config.yaml
n_layer: 11
head_dim: 64
vocab_size: 8192
activation: "swiglu"
norm_eps: 1e-05
bias: "none"
init_std_down: 0.0058
weight_decay: 0.13
Each number is 128 + 32 x the weight over its row's rms, rounded and kept within 0 to 255. Layers, rows and columns count from 0. Numbers have three digits each. The size before them is the row's rms in percent of the matrix's.

# gate: layer 5 MLP gate, 192x64, rms 0.0949, rows 86-152, columns 0-63
# up: layer 5 MLP up, 192x64, rms 0.0845, rows 86-152, columns 0-63
# down: layer 5 MLP down (transposed), 192x64, rms 0.0819, rows 86-151, columns 0-63
gate86 108:078142148121173145184143122102060168116154119066092131084192110129129118076130124119083107131182107111134161102062133086098168113174075091153153152202125149110145149158128117106103125135106117
up86 108:107144080113139157192136135091155183125155128080150130105161129138101146145124079186156080157128163168118129108131098072085165084107053092163165157152119091159085177107122114147178095125107140
down86 105:146130186187123108105135156135108134127109153139105082135143071202134126104099145127130159118143128100145108104080171183096175205095129174097087098119071137127172078151124148094087104095161157
gate87 104:065103100127112121094083101145104170170196111086134116129146165098127146180138150132110108134072156146087156108102126160127103037148115161169108136095201184151165122131090122172129141150110111
up87 103:144127089165121149140137150104106085096079180116146125125201058140146058130066147151079157166138103169130130081131116164120121136130128165133150189155113076141143140122142164150074122139103057
down87 104:145172126076088184125177068159099130144150072161147145116060109172104145126194103109106068104116147169118178118122117150098078190120138174144143163130108134074135126138098104157131112132100159
gate88 089:117133092149129074094149123118089149088113153097135172107146088083096080122086106101126180127171099114148140141171141128075157174162140109117120118174094147133169164135149126119020180108180109
up88 087:152129106105135142170105118084180083099074161175147174098135143105155105092095117085114146155082132101173145244141118093134135087168130135118181101119139096158128114100097161093113129168104154
down88 091:080097133166172107100188197119179127092170140073103174131124142109145098189136094167141117091160116115159117100102163123080163092118158097092101115146098129152090159146128128109088119114208108
gate89 109:141086113107100124157128172151109144116127151145160111118133091138040082132158124060126127126068148109077109127161157122165176132107093142182142205121135095101180086178159088163096125132090124
up89 089:129130111128178132126103079152185153110136146125106133117140112096243124067114173130103129137157148148130157112119121163148080137227185078116117067145151153119113141098134165091137107119137126
down89 095:132105088159090159097168140122188170117154142111149069182095129100091080129105156110188142169138149116120128120117131086193119145186078075154118127141170127103098065123165183122094144096121126
gate90 100:082161164151131089095154135119149154148120134104035134136200103166128104096155168081100104130135059067108174073081084156136094147122101079114142135152122115113158143136100099105142148158163125
up90 099:170071116141097146149153111145141172174190105184173113083116141106112149164083149129114138120134148154129109167119180102160146148103143104123081130134170170140106118087116138146092095079016121
down90 089:124164148093159136074133136105115082071129177107127170178132153130166129121148126127169101077056136124099130084096059159183131116150108160152160119094144117170090105103134181103126148192173111
gate91 094:132075138106133143117140109174140151113092115137161092153213213090073125086137141144096120075113069139074098089128111139141170124156095124084142154146102163172171148151131139163145122083169113
up91 095:126142119166071198121094076090143158119104156090105104141152075145122120183097098126115148117140173132138158171149144153084121150143121098210118098102123090093153152122156136107052142112054150
down91 099:120083165053164118129169137138121129160132128109118125127184103109095125067075074128145140114070126093099150118083158124086145168130072104142172136120117142176161135194199159152138170147151106
gate92 091:173117137076142158137148165144100143124092158096120182174100106131152059099128124106119090134114115182111108154076080147104074142153161124120114115138107126142146069187215199109159132124115151
up92 093:151072140108067171107093161148106121138177126164157134075069156116165204100116169097067200137098147089099106152144111144155089104105162127099097156168100117122137098149151134113104097127100098
down92 095:136077168194074131100062103109134089131175071158147123125085152142117103118108154060130212148195154160125161114131119134107172153104126162128149140121151112092158104082088131117113101095122142
gate93 112:120047122119185179118121136143129120172156125105148120129149194099120076155138179139157167155102152158083138120121155129160213105108068120098077129105127123166117081105169155128075153163143138
up93 093:116133120081196152129116138090082167173088138085065116145183157115099122166168082154127095136107164118143122158123102145129159132155124099127134050128173109159085114141154107107149134152226113
down93 098:075193157129097071095100139123109103110103139150140112168176123159132116163125121109134119140159164087170139068086109114159200102088102112119149121093148135093159174146121193089108102205142149
gate94 087:082135132114079093090127072174147099059138074138151079134154138114147187134103178158157126119148102133125108166188124160165196100145112129177119129135135094182110135154186118104127181096116119
up94 095:188134082102116150159136154180133061094111115132133147103145131162134118068132184212105152119119107172139145163169106133133153067102161154082086163181150111150106112130121166069125135095141095
down94 100:118155129112170106102136072136154155138119138102101107129076139129119075119081195177166142119164083164157085136147062122162154116192151099098127090072122183138153176071150149090151102113135124
gate95 097:144158175068160162169138136159117119173188093131136127115147141098152100088115046136115146166127166147127180181083153108108110169163097114148136079158116101098083112155127135112134060091085166
up95 107:141080116100167105110091130122133154130072170122095162098170137144157126104135128207117091125120113177205133126159074182135109077136156134128170092062098087126153159126153086137137110192136119
down95 101:157146129082150204121132118137104157184124115135130112083183135135117139111098180175134087127141099133135150103171134099105127170122118138120131122072071152179182085156082081125078144073157067
gate96 110:153105142119095147146107159158106099134137109090093127089157113131129079201131060087180164170156112141126169072180149211170124146160143166172108127104130120079141109119121119127112151067089131
up96 109:122160092151037118172080145120100147140102129129097158124126098099086156098159147161188151151078074198136125130122104099141165114121086111097091148119119082110169101170168164162103183137149143
down96 111:144121108084165129136095129156081115138123185120088157055158133137138093138136081110180155108182106144097140134169098168161085156105160145158052143171146120113171085122171083079105110164098124
gate97 101:170121066121127127113112147147163108196149104103072183114096138142106104146107160090155116092104124112057103104138132144141178097153186084095155142116154138124219130124116155113134181166083156
up97 106:112116140124118113061102117080151086142191188181143094045133145132128164092136159131124083148113179121137148160133067153120177074127123158152152113144101166124133119121137134116120115094034120
down97 108:133094143113086196140106091121117102125160137128121072114042149102128059116133078154134142160120157172178085168109136107178218136163077137149174139103143132135132120156120101131155108127128085
gate98 102:091145150103163134168129121171108102065046102133062130118165125116196107147189063157180148129161125094173140097108100107139108132142160083110166082099132097131162153161136109116141141111170127
up98 104:096070128130168048117144153147125132121092073106108148095163121142148103127203113118166166111150101088183179099145091125121116149110122125101157127098062161169114153158097091172167155107146074
down98 103:143082100226157128170112113114124101138181086171123104146115050117119110120152155119146146129140106121126096163128205115090132102118114119154102076125184145061104115158116075164130167096150137
gate99 097:090097147114114126104148104151170128113103205095141132105101084086102137064094117117123134151094154115213159141115182133120109117127156166102176102144156131111107060100210152142173148094139143
up99 100:145124104133086129132168150091145104201146161135088108069200122095100051082129136082105122140089134123125131147162159218155130157121137122139147139155117060127143133112140161123132079087092156
down99 100:106153117144136076136114058201120134197138139155145121102119123141109152178138079151154162118151153147174129130133129156120152107079115083038140098097133135145153093080137125182084097065154124
gate100 098:074140121099131156135117107152070159170155105092103152044179107079077155150110067137159107079143132155162201092168108129133148175077118117144152125143157122136139170167124146151140151090121155
up100 097:077138158093085121115126134123132157097131093109094139140092102085127123187083101166139139208097186115126124148093143115170136136180197107145115105149118197119156071098159110097135121141200144
down100 102:135085089171121153186086141152118138206109104136097120118141120038119123137143086169154102159121054165102169123141162106113167166086125102109118084073132116150111160192148112154120117153128153
gate101 092:140122119080135157097092119115191158079123117143102168166121082086125143157137051130168114145095162162131088124133169184150104144107161170087126094114194171205124086138134144164093112141118143
up101 095:105083142099156141146130151133125107115086140079119133129081132187105142190165178129177206089128161103091132135121084034146086118158109151146116129120081143133104114115121099126134156213131136
down101 088:096138058115154112146097199114151117049099140029116089148151188115159103146143096123135137138122093087130138158127067111128129130166138144194148138098132167150155178139106158101133097150135128
gate102 103:165122175098182122163104122107185103133133109117158154187133159139164112064118123127103158086106154106084080150165115169189116140112128139108073148093111103163144158192130117078121159125130050
up102 101:093142070137114173120168140190089124100168109121128106074116103122123110100089164108143142106129142143126164113113138130123083092172124067178140112154102165105160101103135194168077066082153189
down102 103:141126102185146198132120134124155129093140144100092113074113144108134145146059116075082117141153112099126130140107150153146092133203156081168135088150113089175120060081177193150156121114151127
gate103 088:148148125118180131138110148194125082126136099101153170125062173121096099049137153097142106120153056096131133096165092162168159130215165122105122192120126170127121123120158158111100129103118127
up103 089:102178134121153143106106093150104088135122114112175172180076139117153167118135137145106124144190084071111131104124147120064130161167175199117137213117161150098119161065127091130111108108152146
down103 089:121091093185081088159091128122117140136149099161163153183130108146100186206132081150039127172135143175094168113127103152134128083065160140107120127126173138100082155125149095132124137123147120
gate104 110:125166141143090162164123094138176116093130097069144110088177147100091107095121166120145114159113094130060125139121177194199142137129120143162085170170162113125125127107096161194109122092086085
up104 101:144096088166149128127060126130081141159157162149093136183155102103116128126072161162096110100166154157105136159112112163088179150197145133067132134124068166123137136125146099118122141098089215
down104 104:147092129049144119109107152119134151139197098110118139121073137127084115098136117151128144112202159172154116126205128105175115138102130069153134150112149138129056125140163050134117144124150067
gate105 092:165124118206103114127094104137144117100154131119108208062108109157143107092170151118104098103121132147123095131174144171098118130176088122143145211130103121087137102149086176111109173142123055
up105 095:128105135122176106126136175132147102181109093148169124117153148118109112082130147136138202133137133161122133019069130124051119097113161171157083093133154121133180157082143122136086152138104173
down105 087:104149119175114141154159095127135131089117171107109107121117120107141154124137143075140101118078126148153102218190156169180129113129103090088110184129093117113106143191096191074161112138123061
gate106 094:138129130127237165129085137179108125108104174126114164148191149067117120152137048138130130169109110160138069137122137075149118133123102172107122116127109125143156112100115116155176102106119205
up106 101:141123101068165142166131091155184139138111102205185136064117131098149107144057111142100064124110088102101136129171160135144116068100135116131142168184120097105156102125105174097148135132167158
down106 104:132126101152109173183096132153106114140162146188099166151129150190069156071081062135112104158188104153088170106152132131114081117107147189114152127116149091149120086135161094149079101128157115
gate107 087:226147158084148093121144134110139153112132153107152143173091144146163091089086148098087132143168135127156170089127081128101122178150073116117140123102178165157128145144138057050128155156106108
up107 096:157098126118191080075189123174134136124102121100121137164156170116154087040119145143072135077157121105099195150117142138165105148192120084081120141099133164119130142107144140102093155114115168
down107 096:207111105139078099118130168136106143140095150121121167122135105095147082118116118084166091197130097143206106130094092143156178085140167121135098116143115103155149183166107135060161082166118140
gate108 102:134126105122137135085138112205173132109227155131104102089114119162137130082145152112106105144141135128090161169147151151159084087094060138136087147121143078075112131141143190099092105116070148
up108 102:109123122130114068076129151130115124160114113166143122124138105092126153077181077120074105108157093153099153185130087213174168147099089144122111130162121154111129184109120111168101169173071091
down108 105:113138084144115166131170097090160128154098143063102111102186150159165131132059149145166148121122159102189144116071091115075130093164101164153146088087126106145116054184115138108145150162149137
gate109 094:104121134103130139160153126184080159120159118109159128109164154058113049136179082120162108111163107159105199107121120085070117106162133079113143123109131150173127154207095166118154159116139115
up109 097:123160124121129109140095155171098132121117156124080163158112171110154108170163121174142122120126151125121110008134177160175072138144133141109095176126148160172148111142100141073086061138089146
down109 096:120126130130144134151159099161075107092124128185098129126166132167119141169152094097086120123182110152123107162095112087031129141136096098070028135124169161138156127140145180169137160132118143
gate110 096:152120113104139156190112080103099166156106109152088075149136173084045132103111083165133150126143182229120184107151132132148107138145143120107127118117157089148134097138114157154137083171166143
up110 100:148106094110110113122140147172097086187197159134130157096126104177143114193108161144078166149100141119104177115142114104115103028120116091141177157128134156168096072127106137127139168111079121
down110 096:074147073099122146164159126095090108179174076107158091148183112102182130129134196095094155118160142135124139163071142133055140090128087156114107172135146117118105129172146176092108125098125164
gate111 094:080135142163130089165156122172057130151168063105114112084104144115100085103110156088146111069109141116055122132133148174170131186104096119187090168142162118143130096147146157133132168105078128
up111 089:153139155098140189122113154120188139091104171071119129176207112076126146160118101137104132103167164192146155153145141131115126100234132120116111123105119104130132114132159105108129128072100071
down111 096:099138151145114161167150110144079124171183084138130107104115097205113104128088117114163089081090148110134125172116144100182158193115150108139074142092182109136108138116153176133083195095107097
gate112 092:091168184132198197083136096138142147132122105108067135167121162149138181102070122113103087077114174111118121132089107111112096067132155135148122116146144092051166161106131147101136145135147170
up112 089:132132167120087155155089123144170101092143137194099178180163102122113100149149104141140136090124106151124162110140151047129071187112102129138080099150191128140130145137116041145148104128162175
down112 094:142142131100187146099166174092125140190102122136104128105086173166102218104121100128157079137060136092141138109110109155131157093153160175115142114131097086039156170158149131107144124123110125
gate113 110:202101111098171169177097109084154131111136132173136143204168105069181102110094091128097170176128125131151176125139084106083140103112120135187131143117105137121190088122133142136105091126166101
up113 119:172104153134141117157127126096120132110085097103186143139141147125141160088073091107129102100131083093146205147140125122089177084099216152144163101095083111072135156099160161137164134162177142
down113 111:089193124090161110125122107159127169115096124084132147133132141129140135089119187130161107118139112102144145131160142174138103100041147135166168091076120130090068154049138185108113136138143199
gate114 088:151075150089202063141105146147107173127145113132118132148141099096132115180139112150105152174113087120151175157116129187137095147080157106199103090088182132135131146093203119121128121124111075
up114 100:142129110122147129181148143124107123090154111141076077153157131155084118075130108148171156149101118142211092168129117149104146131171165161141138162125078047108100135165069153100110063158110090
down114 108:108130089113169110138185129116133123159149127148105111148091149153137103130112087171129080193150159092167101159157075185126117148138110137146055179154129130143151087152050072059104130135109109
gate115 092:105138116113091118131154143127130067139128142096221134133128152128091105113208108198110135215079124103146168124151148078112130137151092124146112103066130202106131130130125145152171087136141133
up115 095:196149160122203091132113177139070121091115116130174115108164114162139084136051143148180099174102116106120161168097083137130124106112186160100136139110163134158083107099081119103116143161131094
down115 098:176119151052180057107134129078124129134076130135126150140099094152113105154086108127189105136105205152137106144074114127189104114130153084147123152160122158168155195152128143130149121104121078
gate116 106:132149151091160119111117116116104106134127073103052176108155118130164148156154054107149143033137123139171139106156137180100085180165172098168157148117121112122142148139121198112119167119161101
up116 105:146181102132135145116138080100143114164134178092125142165172164136136137134122071126124088059151176152141167119164134126111131117121098103156106152136116007134073167114089168136175093110146153
down116 103:127108130142161148159173100134159162172094140135155139088103128182092156169134121133217066152087138092066151073092141144090126123087129106095171164136095124128157154089183118124161117075124107
gate117 097:086128167135115129177140099101070162128133158112123123098158148085122141116174066115096153178074074173131181127140117131100069161109128127143158173109147165137182120112061182119159076143116157
up117 106:091107107120063131152111124125136176085142095092139117092033163145160113107125149132120155139106122190065086061159171118192098112112158073139121186158158119157169129112133130116125102123129127
down117 102:160122132173175113109140127129135080151122136154101148125154077107062100162118088110120102117154161127142150128117166174058155120138087172073067096132118130138115085198107125146150148192080183
gate118 111:145120072083154226215148118171145120120174090120187118115115140122104135107131155111130156165114156075069137175155130121139146128136122152080115129134198087115102116137089159139109120078113112
up118 094:072163140155168101084124118091171146116124158127135187163163166128079090191125168075099164078078125159119102158143107137094141106163035140154116093130073101142121159146140132154111128119103120
down118 096:135177064109245150140117128134168090097121152120099096121103091144152158116084150121154125101185125105125139166169093094122162090118116127173128126158147093137076161173084149157096127076129119
gate119 104:161138089115127148136111161139105134145137078119157151138077088132089157053118150114110141086093147189132139153161139142141151075092147074151102157126121119159166013157147185136132122083105118
up119 102:186094115155112144149122115143145140131095029158176112139127123161138132131149155105105135103109143145100104120186144113138114127063199078122126102154142140107131115163152170147155070032111086
down119 094:151148145139127072113148098099162163135109080185126150076122114180168084169111159125111173158158193119122093114139159091110083156106174100165126096112141107125127162095165158134159051114112067
gate120 101:128080083137112185120136156147166088109161124112156148130097127111135122077134177192079132098098153104129185103155153118147165131141103053101145091128096199138129064154090178123086148132117161
up120 097:146133120122102147095118131178098088138125127169102138138145135091162165152140075112154125132153156137096135098199163094168065077113097159166103139054107069172129149182128154123169131121090196
down120 100:141127122072127129107111118109138138143177125162127080115131101118108191133137102180100180100123166116103174115145158152197139152136092065078036112106088144092135067171091119155165125141122147
gate121 118:097095134166160134115159190117184132120141070123186118125090141119105107089132189108115168041079152138127136164089153134154113138132100147133110140136120110144109097155160153062098180149078070
up121 108:135113154160086152097090123119154045135164066100139141104066146127175134151179154145115121142121078136090144160122089134182184138144138090098118152111134132108131081191096179130172131102109069
down121 114:148104165177164143130182157117157136164137088158120111078120098199104120114090138166116143084077170115086145166126174117109084128060108179169127160113067084117170135137109099115120144158158092
gate122 108:098132171138135162175080180190130126080147074120139111167117090103188112122070126150177172119117155131163124141135141134166134170141151110112105082139117181129126101147077139117073060141167080
up122 100:101162114168114118139133150183117172160165135154123092150192081142122066131140107108090110134154133133086130118124140128121123232105099118045120099110125075094117142151152102155096143052155137
down122 103:105158106124109077151205138138140066162098126142119057120161149121134105128189099141121102163204157171092156114125118119117163125087047137098152154103094104105097152198145130130146135118106138
gate123 095:132106146140127169132140099125203090142134119101128083041106102132088092119141117107158118115143117157128139130114156152209136140152136087156096198112094077160137128144107147087137126104029096
up123 096:161083192148164117070155111086189120146144094120125157066071115190115103123155142111139177120124112138122119152083100156173101120091120081146123155147076106135122154157051134119126090136092089
down123 100:127149127180177079123131123117127154160088119156112152113180115139110149118081199149099115141113153119139143099149108143086079114099100200101155049145097155123074150148048142168103160164144116
gate124 101:109122152159077113079080124168075122168115116089135134087096102133156110163189073080072181149145127110144091117109152126147105134150091116127072179148166177195173155141107128140107107136161157
up124 097:129118137173139129113156123140205063089132131158143133101120140138168108136137167070106090092138206059128162146090104098152109145130159102104130151134126133087069128112045157186111159155137127
down124 106:138160140151181102182112089075095179175147122116101118120126147212107176049109163187156149097144150191129110101141097131133132135098095116139147107113128131122124118098162080062144124129095092
gate125 099:149130051106090143085155182093138050121167119115131141140108124142132129131159105125065170197096107178104118165102123145147110114150109159177112114080148114107119118107130166128162161177204098
up125 096:142108154054120170164105097138137137182128105112150093106099103096106095103129142150171148084194194164086127196168113180126206154096119105127148128087165105119127108150164149112101149149111116
down125 105:180137114156083182083104130112135070112151109106122137136102146110141148134124131139072172148157169163079143183153091101180166099153108122083139134036148108120150109101150159063135141118190140
gate126 105:126081094146102092119110093107157143072135121095191173125084116153105090172130207060121110155153136122124149160101150174118112119140110194158138196151124159140137131144081122085105168085123087
up126 101:130187106186169133135144143127095138148121190137115156164168078142049131094086094156182153044082054123126128085120131110131144126093140090146106124135120113101117126148096116174103155159144157
down126 095:108122189064100125144130119178223098146083146163114138120137091104130133094080199069115106138170120127111127111088100133120144155180105174086099099113141144137175144114152139171133094151150085
gate127 109:123158149135190163097140114148084148124136069097102089075144153110111161197128140121105103087144126111124160130146152131102122072119149045121109149104187189139200091121111148095123122179157100
up127 111:151119069173141166117123076111159122142139134155126162132182140124113088144068180176105114132115087135119144071159134140134089185098114173071107144198109131146074150158172079120123092095127088
down127 112:076128114049116094175103107100158154092166192125133135122108131146151152082188163143167170142155111135114101117132149124128111168072131175155175084144114045117152170126084131119103141084106138
gate128 096:134112149113091105127079145160096097149179104097148125067100113106111153174125191089141176174103122163134104088189109112141083174132142092159101167122150147086134136122116221122077166124144110
up128 103:084118142145172129121103151109151076153163120114180166125159126109096112129171146080050157153103128156147130125151120085155089123115070118092118123126177189179090194097158187087112115165103141
down128 106:147126106155148147127174062129141113111154130174081104112138110154105112146161104182089170081140108200075177142121182163108147108134136165141135089108142100151053146099129074113136113060153158
gate129 089:146127132126120127116149126080138100129178148148136101070076088132150111137156110054168095102133122145122168131110136067079047196151153116084116162177126169083170146169132145098121108165116166
up129 096:113200085126155145206119135166181177131134114134080140122138123152128143139122140139170103089143171153044114134140107169166166099064126058118149115128140098089104111078116084161123130150146101
down129 092:073045125056197164093162091153100135148117137098115089141108141107098114141097151140163082128089116118125133124128165137154114178172157168173094123090194143127133076158092154117142158124108160
gate130 103:170144159066107108134128113073126127112119140105154163161094132076150140154066126090112135136077133139154153128207073163177143180175132163144156082100185138140122120101168118093113184142089112
up130 090:157159143129143151085140098123138147173136102083199154102125121135118075068130093132111105123107087153144152066089156183101175118151157142128099173114170160155183137126140081122031137127154137
down130 091:174093159222101093089114160117198087149118156091139179141148122103101097106150143177141174117116081112160082085099161167091133122100150109117095134093096117117167086171127120121132150133118183
gate131 095:090122113092156148121095108157147107158132117147163114158122195146115145147102157083153207091172164100052118123086103085169112114143136075155140206176134070127154111123126113136097126094160105
up131 090:135094116124175153114142144066134158133140133157150149153122112117124105000091148121052151153133119085105205110137139109087132078154088147089120155126127182146134117119133121147153092132133174
down131 097:119140107085156052098196158146128115102152119143108138110153104099055059157104099099089198137103099128098136102154105118131126124137135176194117176134185173142117132168168130108141109161131097
gate132 085:112156137081190132149151109159092115154100105105097167126150151090076156136166114142149060086117123180134069088158110130123155093112126147101125147134150176196124139108049157157112195159149118
up132 092:159190138149101118179167125140100087144117071106151128094138133106151145104156165177179041092131130145185124115146108141114164102131098139169082135108086183117111112147067138096133124142135051
down132 090:131123102088101164174133189172110123085085088169158156212132093115103094087114108155150172108138111124119132119138170139093194102136137138118095086079185117106147089146207107147135117102133136
gate133 087:108105116140185124183142113146130074012092144089075144186110120130113121150130110130148091156149118116112128096122184115151120147167167137162171104105163089116112082111126125129145085131128048
up133 099:114166100100074152095110127100090159210167110129177126158119139127116129137092120182141194075119180113135101188151076140097083128113097145101127100134112180129114210119090155126120137128127164
down133 088:202175139006120166138078149103117157139122177073115169084121121134118090147105150158125136109133136177144145143120077145161153143101104177108131144120135153145103159081122149077123127139102085
gate134 108:159112121102171105127155170116141061073087138136075121161151119179165143113144092182109210138158127129193139123151081141106143120174109129164116096053093072111126167129134140122131097117129093
up134 106:096104139106086100110127084147165073115141134163142110167109129151147169110102115133119153094136140154128151108165109167064156111174169169140101151089077067122134140122174160170118093123091022
down134 105:060141138117164117125100073173131114150102175130096139133140110189119147158119155166156124136129110159101165084089097116112159158043135144063185101127177123112134062141135118124117109192171138
gate135 097:124142102138152139160139180130170097088095122151092136140175097075094143098119120085152115115062129134149151116156156126149094077148171126152139154124103166072114056207177115149172173152100095
up135 098:180184171116128142105148154078175136147068088133111148159152112129087178086103092158172098112067116159143128154122159100070120122091162133139136124150099151114074128157178096125181088175144161
down135 099:149151149243147111188086144107108130146133128115046103114140160125128171123170053159089106147107131136188134113113116149106107107098155105092146101143131158107106123148133126101187155102078147
gate136 087:103066074159104171135099130099153125164180154093130147127108117115156154131097136119189145056159193101120114162103156128088066152119119141092184114157127156124118098096103154130114139214163134
up136 091:090142109087124046130148090103121140171039098142159175174180198106173129144189135177156120158142107144105093082149147121098142129121151135093117091102137187113152136136140153129147113121163135
down136 089:156117120142123134125167139141139095165192177072131140113136089138129132085090185042162154147151105138158087158086077145129092156123043090137143127167084084180116137118143123153155122132089126
gate137 103:139085073151145112068084137097184146083158126167141164143169126121113189123120126123086128154136121185127149092144120138169106093158070190160155183064106067147157120150103109124131104097143111
up137 096:162135075120138124080145135135139143078132107144135168117147059128146186128142127178130111150146119172165088089149070129145122080168078144201153130067156110156123157129131057089137065121139131
down137 086:127160185153109112161133133131116093103120113099127088121165187129159127135107171136113151153123100149116111140057138068083079118091148149116140113214191162126066129158072069172124138140111137
gate138 097:086136166125134179187051059088129132113132095118160074054113131130142083110125167078195157128168116166148160111102104141135154166147115150162147127159119121117159112151145112111111159094087083
up138 098:139105110114165112123180142158085090130145124129200156155154119079099155120140115170114105082059205082094088147187151113166104060108122105137091180093130140149147099142147139155164112097130138
down138 097:082092107095138176203066093176156164140137111139129101067104113089151080086149169105135102196134078122106159145139136183084168137145122143163152137163095081162130156144091134103128109131135104
gate139 101:070152145110116140174117094155091143122087179106115121124143092115118167152154061151161104147191169167119142037145163102133117151142140098116071102143194095084118117120133186114096145112151158
up139 103:127126181102122148130167180144143083183116117070111078096124112083116100145114096102148095088074126114088122163144075160153083145135118133192130144109118107217145109112186155113115179115127090
down139 106:135171121144131115156115102157083134075073160128101083117153095100132099174123079152172104133228113147118168089123155161123144144137171106141123100154163099080147144088133195076083131127110169
gate140 105:086123141145114132088140145158144147098142149112064102115144028093137112147144137094146132100164171146157169079160096239148144148110120107096093182135128092123150125177106131118097099113162144
up140 104:063105190153078182117141087119124139124138100135078128158140034123154147146151040143114117125172130128187155096114115154172087156113111095092146102151166142126119150148116102113139105092170155
down140 099:140141079095185091106060148131167114163109119151118099152122126118163160136096142193161124211136110118091072171124191130107106121112151150155124046178070137126148134104123099104122115156108129
gate141 113:114180141125168156109070115096086182137166097152154127079174093142186081114137143159161126108124156170054141145134133138137166165103092090122054137133152139132167120189071149100155146140128124
up141 108:097139149133155130123120111161045125119137124133195135093196100165126104112061132136106104117124088121091124097080129153121163144163133089103117202110153116119124177151046132120188160088139160
down141 102:130093067189145111162195177116143079125073149069106083141149121131060113132117128126137170137145084078158099166083129128140151124112122166145165144101111159130159129121214147092090110147115134
gate142 101:159039134082148156146111103139107114158154153108147107176086167097093111131076116125156119104099149151118108157162164185128137166128151118187074145138123109173164115133204157085093141171090105
up142 108:149167151148116065062178125203098146130150131115065167156125130149137093148147141090128146141093176100094136120125150184160083118146156117141110155150097099079149116078125143117087196145070101
down142 120:154156134123101079057173167193074132104177102068131170127145133148107154155138170072151127119144181142142112130118120134139079089140138112102117148130101149088147068153132119141098198157090078
gate143 107:115120105015187129201085106166113149082116174124105131179146077117135130158139116129086162163130132125106139098161153104125200146148116108125112090132111163130191125148145125080110167143123147
up143 092:157090092148108138040160170101150097096141077108146112099112164136170126109162170115139152133150140137132117169119099217164077137151149124135105121081141102104130121108149117224118127103126067
down143 098:194135150111094078156076097110088151104170114137149156123099121133155086133179158069163138165123159100090175123197111148142096117170142107180116161109111156074165123073129121097114097123163084
gate144 098:128125114083209155122113110130163143125137140176109160143128145071119064168118131107146104132122179148136119167129126151172138175186129186145069116126119056108128093137113164146068164069126087
up144 097:117111141125104131078116141167107151168112171158177146142117120150100124216175119127087113126125160160095136182074180160146143112165109162107070171129111055117081099133153154125079125072114147
down144 097:151093124117133046122086100183107117138133141125160093121115105203088154166176090126097137123157157142149138144073148161102078102090147082094160068162143129152086178149161180137131140145103163
gate145 110:161143144054130113154117109127139115149190127135121121169100114087154152100153150127078123126127113163154186134129142178142087119116131086225077098126102069093106124143153179154129093089098067
up145 103:142091108159177079164171150147183138110101119133128152137135155163099081105115133073173052125098108041073093146186113124130144138158108145120143147136085136175158108156136096085134182117110132
down145 102:099153101156120145120120142122185155125138135153109176093147152132158140108081144110126134099147168116058089180123097096160110174151092115121095186105086120146128145095122151156131239095070087
gate146 101:136124134132147177157116176112115071113156149061167095108123128148084077147156133153091108146135164145129078140162149083084137184046136144137151165119161135169173180087112092129121122060139122
up146 109:091173130160149144126170081144028133151136195111104142084188180122104097122124077155080121087188126090146147110131137121140086126131088080118132132147140149093106136106102176114104088132151168
down146 105:169144160181093063139145071128141164136144132166114092124119152115133107111109105080160166115076099131143189078120117168199147110222100111127113110141129084117107098132121174141174129147106091
gate147 084:094165091124091110155094130128081051148186166146119113124126060150128080111153123140118166115154096138127124096138098075190130113147132149129111152137116158078192094159132126170102049125129183
up147 086:150128077165077171127099166120130085191166101148057127150138179159039097093185162127146084144127121169138108130103088067145150146105116121126127159126150128065130096135138132137104094159147131
down147 087:138168158167164102139152146074078125225097118113183089104111128129171116114116154082160141099136075142101073137156161108138118158177205142134126088096121088104113138102168102111123136168108109
gate148 116:132137135034152162129122183147072111173129105104145083111141077116117123148117098126154075112115140153147128110153103193096141162109100131195134172154151106127157072120151150057127165171174118
up148 119:158138158092207105104092178141169115136171124201116141123111140132111116077064162103102167117066143105122112182078126146122138061153153119091112125132106124137128090148201136143130119154090163
down148 123:126160194208077126155074128104119087150191132147111109153125124133128129102159196146149156121102093100097152189121094093119143142072106129081125150097112118118133129119035097120134152156127163
gate149 098:075113118085129120176140113113110136091082102120166138136190126090136085092114147170073160121182173147082165162111113122129136111147068076075108176174134150116154161177157095148166162147115160
up149 101:123090173202086182104108070154183122130126114155107167162134146142106219141149105074138167101102095086098098111111156186145111125164120136127126150112130113151148058124124132141096139082151094
down149 098:103126084081140145140156125131164067087172123118122189118114154125117120131154102134068106145134131132132137123213099103145096108111131055136126181136171156186094146107088125204074166111130097
gate150 100:153173190080177169119110133165155100077164170113089142123089142096158175113076147159085134091108136118089140167165146120125080084111189112141152162102107129131133120151127164193109118133087070
up150 098:120104090128166107154153130165184122136136127139106083185176139139143084058173168093155123097129126082149105107081113161124176189094108117115088161159108132102174095086156142123086172092181126
down150 098:136164070145166179141080099147110119090153150089127115145103139117134106136119132139066180110135127202181163162164079127147094168127123070127108150134113101168122085119140098181112194082103085
gate151 098:118101096134056145117141148112136111136147212143061093140151054139108127144128155127129142171135136166065132131105103110151100148110121071138122088102188115058123167101162167100121128174130176
up151 099:188139123189100127055158174066142079098153126159081116124147109167119173093116128126040140184112111094116087108123120130159105109099107153098168179158114145131085164135115125134143081108150133
down151 099:130156120139153114147096079151111152147130091149135144065155180153174166157157071138175154084067048077144105120100143133094166133123164138131152157154096134162090077166120074127088130105159133
gate152 102:132130119082125092140149136160158134147045043137141146128109130081149110168159113149162111144087121099118124131112101103175207118209144135109065112088145117178143134140118170147114173151172142
up152 120:159141172122135102155104130131160171130132093131092108154142081099139130090090090158194109105094121140175189132134094141108124211131183109162132093103139131118085090145117117119084194198146081